config = dict(
    n_layer=9,
    n_kv_head=5,
    vocab_size=8192,
    norm='layernorm',
    positions='learned',
    qk_norm=False,
    bias='all',
    parallel_block=False,
    init='normal',
    lr_head=0.00657,
    decay_fraction=1.0,
    decay_shape='sqrt',
    train_tokens=1283000000,
)
Each number is 128 + 24 x the weight over its row's rms, rounded and kept within 0 to 255. Layers, rows and columns count from 0. Numbers have three digits each. The size before them is the row's rms in percent of the matrix's.

# layer 5 attention query, 320x448, rms 0.0743, rows 63-120, columns 112-223
095:095077119129111122132149169127147085139145112110132112097158118138115123093103156116113158120169152176133163130130148101122119158157128147158119158154135141149114117133135135138099111130116131073128166133138169111124124101102114105107097136120120114100094133117159135138095137104129124110113120133101129112169131111101132154184091137122
101:096073159079127097139158148159123150118170115163130115133141119143164114162154167142120062126153149131108168111112113107119108145155151154122137117154139119167164129159109091119110150137109130169118150113178162164089116131140148123154141113103145135131114170139138149120105159097121121102157128146148085142152141169116134147119096102151
095:163129132109141143140093102119118142123137150138120161152119124116141163093147172151123118123143107121091092118121123134181142113132182082138106135157130113130123116147126140073154108095135091100108104158116103152127103120108130135139147106122110130088119122126176107099096141154141109115120154109135155130130119138108153161133133116145
102:140144127083114148098122154103127110139142115184133129166110165123099139133057162131107133112111108123175140142141160122161121147161086102150151142144175130116145174133132167119170138121131131146129152112120106096155105113152164129142111109179128104147117119115112102119141120108098139136142148123106145126139154120144123130163108064117
097:189112127130137179122089133147154128103190122105159147121157155139116163131097098173097114109084140129142153126146133138158147167106131127194120128134134151094132083116094099162104101130128112122112159175109117129115124109134160098117112098160142131089109139132127147174156124129156128147131119144144148127155129139105150120114132099143
097:129116115103147140138129079124135087117110115162121148150142120144125119106089073168131112131139165142143116082140121161068141168110108164119154115124077156104117127158120169117126169148108114179130100095146116181171134144140199113153109104096119105117136124109133126088129102105121106130146075165100099126125112127119108120120121133164
100:140129120115112150120123116131116083121129094100115123127166129118093131136098095131135141096095120122139105155114176140121115138166122150152145118097126076156121125127095113124092148081139124143081127142156162133141152114195130134118119134119118133084105109136138090110148143162142118161110161099114089119120131131114116180090125109156
092:116117132151155159132128120132153146126111125105138149143123098159122124145114159061139185052162112120166109156149142137134116174113126122098172154160132084113081152140135162078141125094134129158128138102114117089111128128096088120093067119153111131107104111112151086154134143123170121124168083071128129130129121128141164118118165109113
096:118107154110133128088129109128080097129102133127173173184122153170099129154118144084158143126094116164132107110086123088130122105136150109125159124119075138100150111137142126138143112132135112109137100155141120125125112126119152175194113125137118126100114139119134144087172134173155135156119097133090136138093131124128167169119145122106
102:150102135150100112116135094096095156117187149124165125170107100090124141136142140146124186162131109155141122163113118131111145103109158129103107088159154114127141161115101119150124138157151137115156148141063132166139080110149151149118060103173133093090143130131098125112118117170149134098103158127167119137106194132147145164150102133154
101:112108121125159120140123153162102146158140113161193104178107136101141130111100180125145117169154166135081166120144150153100118137109156128152105166132110120138128104123114123139139138154124128110115104115140122122149124107144127116120103101168087114118118139069096137112121138085141163143134137187123125120103141120123164139140101120138
100:096116121124100103156140109119162093125120097172139142110114071152137121107140116130133111139136149155136157101100128105158148110177187135128147114140102113140125132096132127112098153104132100157141151149141139119100094117105094115118125104122138108101144133095142108068122142141101122148153146097138128130122121152133146125133106163122
094:110092172130142097132127170124086134137150114081198136129127141116172119143140096097139155162120089199150150112133108132162161126158117159055166117131130094162110129161177074179147138144116153102140129142117120092143147110125138124162150172121080129100135105082153102135124104127124144100122151154125124159131141131133145091169110132116
098:162171138155120085142141126134133069108118170152117188143148155079173124112146110147151094130147125136150150154117108108131128110091123121142110150117162134101105084186142140102153146143102115158142136132140120120074122122134128164147138134131111092113116127122126152127143158116138132166122071152164127131132185110160121100149121144161
098:104143103102095136117127188130140102157086160095122134171143105131134112132112167179130097158129125149135143117132128171089154161134098185140108162128145176135105113158121130118175131120161130119156094090109120133093105133122131146133132120111135101085115101126105141158078132122107132146076117146108150108169114087112121114149117160155
102:116119117124153104123086115148152096112106160126106169135113138121129114153132139111136130099111101110136127171129164127122157088096085116102089127156137105168150102149101137157114116113130134156135108138142136148093124087147146121115142151166094134119144096126111148160126185125076097070150140159164171090085139123066115130142143115088
100:163132134125156115115058135132142159134118140118113148107075142106127124113088159098089098128154162087117113120165116143154151096068158072147165159154169129139093126147145153132151158137134113115124143142101114108103134123075090118111092122137117108097102173112173097064148075097139094135140112139184118092134117137088147113154127139166
093:141127099098125112160143128135142128169128175111139134158130153098135135137137126100126132126129125122161151092134111173104131110159128100143124152146124133134159125141102141062122169159140100129136090103121088123160175155141142104138097132125096107115068125151124135119132173114107158115127137122150131099129154147141110168159139093100
093:131121101118111140169157141149148113100136134159142185092133091100113114111101113085109133130117143157139106123131138149132108105125089144124106105123152132150165151139104141160130138101127104126114096143139086144151139109084151136108095155102106088123128071108095175107090109099117164120153146102092130153148113076122130200129109115125
103:150098148114117146156119106100105138119139126108113112160081156182135137111156149139143121081123097095125121094109117096099102115122158114104153117149112126129104109140098126128126112154164142139125134159075123154159090135098093154140153206085078149149132086119143131143095141136142146125133114109106120121065137142130127130151149123119
094:123140162100140130131107139101170112124135132139134128097110136117138125142111087142097133180134112112157105153111130115092141135124148159110105170108113110172099110117148136143132114122129120115105139112148148113173139139134134140117134113092120143092079114129141103133129145113110132133144142122132106157135138132093109141129118095123
097:136124096091080141125126115139161162136133115138188148155195101153162125152128106105129130106123068169138129118123114120134116086140145149123105132123092135114124107128140170169119167114129147132108127143119123132099099127162118134134135081161091120146139146135143097087153151122097108141162134099150095129166137169149132154149112119112
106:076136180104155156125142152146080103092117094145116135105148121138166108118112119141144131158139106084159161080115078101129155120157137134152154137149130134112151132153135107151156100130142142135121142157110138120136151178146149081141156177093137147125166068131138121100136144111109116145147097169124099136117126162162139141122128172119
100:111119102131126113123094127117126100160114131155153132146131137130115110141128116127136160134123132124173154141131147103120124125145158144110142092167095171120098140110117070125153140151151141113131131117111141121132141063123101130091131192136123126133186124157087184115104115157169173105135132102098113147166121107160126108164113122135
095:154147140151072132114114129124121131142133114116132124145089140079138073107121161110154111114137142109130142169141107147076124138150150091146134108112132131098137078154182118130126146156101121143100101146163130099119104112126130114129128128114080138166100085154114129105151118155157123148112119140088119113134177082078129175130119067120
100:114118112177108184151132116194150132125133113121159120189135118153138138138143156147111131166155132111142129097089162109098132124125111114187196116119126109120145130114155144134150121170184107102120155143141121106162097087127125144131112102120120107110123143107151140113102085100048132157137096160155132130128145113136128161151118096113
098:114147135132103112091090167136139155099138133109125138131106126102083097157168116106101148061118140092146117122140134149157136105101133118133125138106133174095110106100141122107136095130110118128155148100113154133118148162103134150116116127115114155137208107113128178123107154120139081167114102099127173112138139153147121132138106125121
097:107112134148171141143120130172148108118161087129088096087138137134117103115112148131144159130112135138114076161101137120132086121156130168131130129144092172102144153090114140159152170173119138101145104150106095165095133107159138118074143155073125139124142135084183134147110109119136127101114134160161137129100123093110098110108157144153
096:104140169161172164103105145114129158106090119071092133143108184155110119124096134123162157119166144127134074173159108114146135132133098114145136124158121118128125077118122101089129135150143141135147117109156129144140135120135106146149143156117117106083130132079114095150094151152171100117098095143088121128126142133159088131126145130147
102:117144106162152158105142142111097092131088133104146162084142121093137111112125164160150128112148161131147149144153101131154059158135161110110128154138135125133175081126124094189152130119136101147065101163096162113146071150166169152144101145074111149123160170129117142115079120153157145124172135111170066147140147153108135128118132119125
099:139168120080124138058111162083146128105109102151127120157157132132138136115128150112087126123170148152145104139108114083128143127177142127109110131138146116140120118110098118137133123180127093114138110140172170112123121132136122153119085050085188125145150106119106114113135145157148158124142152169094142113155126142141130118115086133127
096:092119108162084092131152053159074125140096162127133138119116123104133146171138158119156124084107152181129083148129131126094119121133116115133154091152118119138140117136156100091101130141134143124141124155109110109151144141143099138123140143121120114100088065144134135128067104101132125107115093089165126156126182132129149112110119125119
090:147114138130124155117117134153137135119124110191127136095117143148157124163153156120113125154152158146082124116144118092106099171122125099147128101166095137094144124124118121148106131147115118148138121133146138123168111103119138131139139096144094087136126145112079121167148134174126158121079155118134124098158135117143168167143120105121
099:124142135095084142181168135119132096144167120116116104122155169116115126109136115096146167171171113090155100146144149097149143142095082087118107139160128144115131118123121112122130104159123090137093109117122112179124134160146150135138139101184123154142143135122108088142109103155147120127104125140145121157135097118127135161121108139150
100:124096142104129150129116139138070155162107155181127147108119143134110125158140129138105131140142146126145115172107116129118083106134122149150135169144100094107157068081144137099154143131120136095169121096118088160148113086145135154145096121136132157129147146129152131135127134102099127128114109120106121119163108126118110124165131130128
099:122110080111116175125101099162132133095129126155114106161140151114119101151156136093118114150109116123134142133136116140097119144110134131101139118138130117126084133128078102125158110121106113121154136187153108092125161094123119118173102113115128097128096104140103119132145158153139066115164133130135187105125109134119144104127148136111
095:104122121111121183116126097103119178108134148167118159149096162102123142173109134099107124112129142149124136113127165106094073141112113148126110147143094107118099167119160127127144095105132103124117130145144115111080092118097183103117154126137103148176142105152124146188156135121111160121143135156152085112113115096164133137163130109095
107:127107100180126142178132150136162147150144136155130108131092088155144115149167126122097135094125102095117142162105133131133113117117106116129152142166114111137124134136150136140089157106140124142107161112103141116138123137109169109138102099167133141118104106112140130169151139138097131095141110135149124166154088089174157140147112134101
093:144126153139126114100155112107149124137108147111070116149155110071117100144131149124146128123111107150167107098132129102125112129148098156141147098143166131146119118127120138170161114150149150128145124119109136102131108099127137102155145133129150141098146110088111108110167081121118168138128131128115134087095111123110140141130099121149
097:161107124128131130162084137152138074141148088138149127132139059124125147113139134180117120123088121154088111130146139145107127149143107160103159142129125152123140154129138162107072141140097091118157096136127162114091145133095150137114088134102103111124090148103101119155122147150133142140122134130126112190115133152126110127140164133132
098:160092128116139118144096154120138116177107124174203159145120177149145105136083113062113109177115137184127142133107167119111144123133097130173093106133103111100110143159154113107102127126160135161101107145149149119136119104145124111153098088144079121108151099125154141156122127151113115087104147104168173111156081156117101155109162095138
096:108159139152127148106102196128131140116148135172102137134121149123112126138123082183118133152115133187162107136123115141080125114139139115121134178113101111164120119154093144115125157160094120117130112125131139107151093110126119145111139143102137150116129106108121119118165136147134167122162095100123142162107120113157184176129135103160
094:125113132156143129129104107155130160140172173125101179191149154150083136113173114132151118156123118108113109140119149125189141090101124117107114130132120146140114142141133163134131129118142121148105097100123112135107156152110140114091112140127131125153148115111113107115075129128116114119159105144121146114172189119109106113120163157136
101:093133139134111124105133133115145125134152115090096094120144150122166132119113122131114199143091161135078138067120098121139123157093115103133110135169148104123143176114148119144124136174141145111123136094138108163158111116171168132121095124118118158106132088093159132122153111148127118126087115096125124139088172072154135141090114113087
101:135159134134070152117082130108140139126117127125119123123148108128130123152117160159108086091138091132136083112112147141123170152143106136172156098139144136095128135147150102161128097122171168085094143126120123124154129137149122106099115189136125118127112087138163130122122147098121117123155100100148104126158142134104156092096139097095
097:163163148128146153121125120118074141109097152096134080105131116127084106111136129114152112156147136108113129111153085144151165112127118167134151105121102135145154145135096124149102129167107078117167152139172118148159133151116132100129165113137176163101151123157111087131135120098144084169155154108164078173138060082070097122137103125132
099:125150136145100134103143105114116133152147180153158129125106125143144069162123141143122138118144158136138133114116142089108133119092107136128128130144190102113108124129140121139125106111123138115120163120134094143105098096135145136108069116179103145126122112147118130175141135148171155105111103115148126115080150162151117119145117138101
102:140113124085110108136162145109153117140093072120108110131103132144160159123134075120156147180144084136133140115130148110136114157148147145157138130130094131180140133111134162181097105127119145125121095093148171130100149177131126124121128139150176138102154101172130100088146145160110137096155162130077109132122143143102113149117100148135
094:146140127152103105146138139112067119145165156135111146184129119086122144138113123161126133138168110141136143109143154152134151121128126084174133117094163095121086112134130142152126164132125125096113160111187153147118142122129133117073112155155103138184119092137118120117118128130107147138159123132125133150130107082123120089115102132116
099:101148156104126133158157103113114122154094142117147101135119113126122130104169161117138108167129145083114115149128091131114153106125140115120114122094129134117129116098115127140098142168169131131108127119120125157183122122115137150076114120129157103138174132190132119130068128163109116141122125157124092134156095081105122174165119102124
099:120140164104142167094124140143097134112086092102091124137108131143126129111154112121121129110119138136139116133136103157119152140175144131108107110137113147145142167105155153127124148089177146140138101115147148154116159108134130160112148150131143100082139091168173110085149144086141128118136121134149095120127140083151087120181173158168
104:139153139130134125180126127109093109116136124188084097129175093099168123117159087126207169128140134135109185122122135103112138079131143131106160121117131137112118102093146160158153088123097115148108093097085138140090126115109143094120092144098144131180127118164123155142150176116097094154083142139133110124150157129136087130157145132049
097:156118129135156168099108148151090116094193148153109105135118127159117126155126121108169155148116136133098135129101110153170106100132172146123120142082118149106151107120101115098140086103107120115143145078135107123146155112112091142145163123138146112157150137126103127118113115081099137118145170138152147102127162108153153153130132134100
100:132178122143156095131126143092143183153108093142142115165133155117136097143115167107145102142146100139137092131147115151144136144107086116126149109148150120120111085098134119090127134163139115113159141125106171135166112105123084142158113117151144119109122182087105132064138127159146148116126117167141116148143098137151129155152122111161
095:133173169176106145110122110113149136110060147105129113136141059151128148108112124114115134106145100116138118102103144112127126172135127112113092123150167137131134089132119157150113114124142135107148090124165130149144137162112123123145125128111186110091139166128068157094115114094128152144076140100114136136142112114125135139149135149156
104:162109104164161120103105117146136141116127066113105125090135115144151112100144123081128114141133156138133103130118110169132137132090107156108124135096096148140142135146102114155132115094147149121089148127085141165161091141151129150131123135118151133179137095146113136112098136095130104127122160147136149124095101159073088125157144187131
096:106136143156148114136174089081164135078111116149145098095109124155122123136158142130163090137151131145128098137103103121161139099118158141146142112112166100171138077136140147153142165110114152136094116157169137105132141162085115114131135162130147098125111175132091125106104129098115134107100128131125124148114127148127151143113082128104
104:131123151153152137091160136124070114114116104122089128147132144131076146109136122141131135147154140141160136108105148137110136157141145160132145102056123129148095128177109162150112158124184122158115131135129157175115148148182127131116177147117117130071185129122156118131151145117168136187154126178162106115159162110153148109135126185131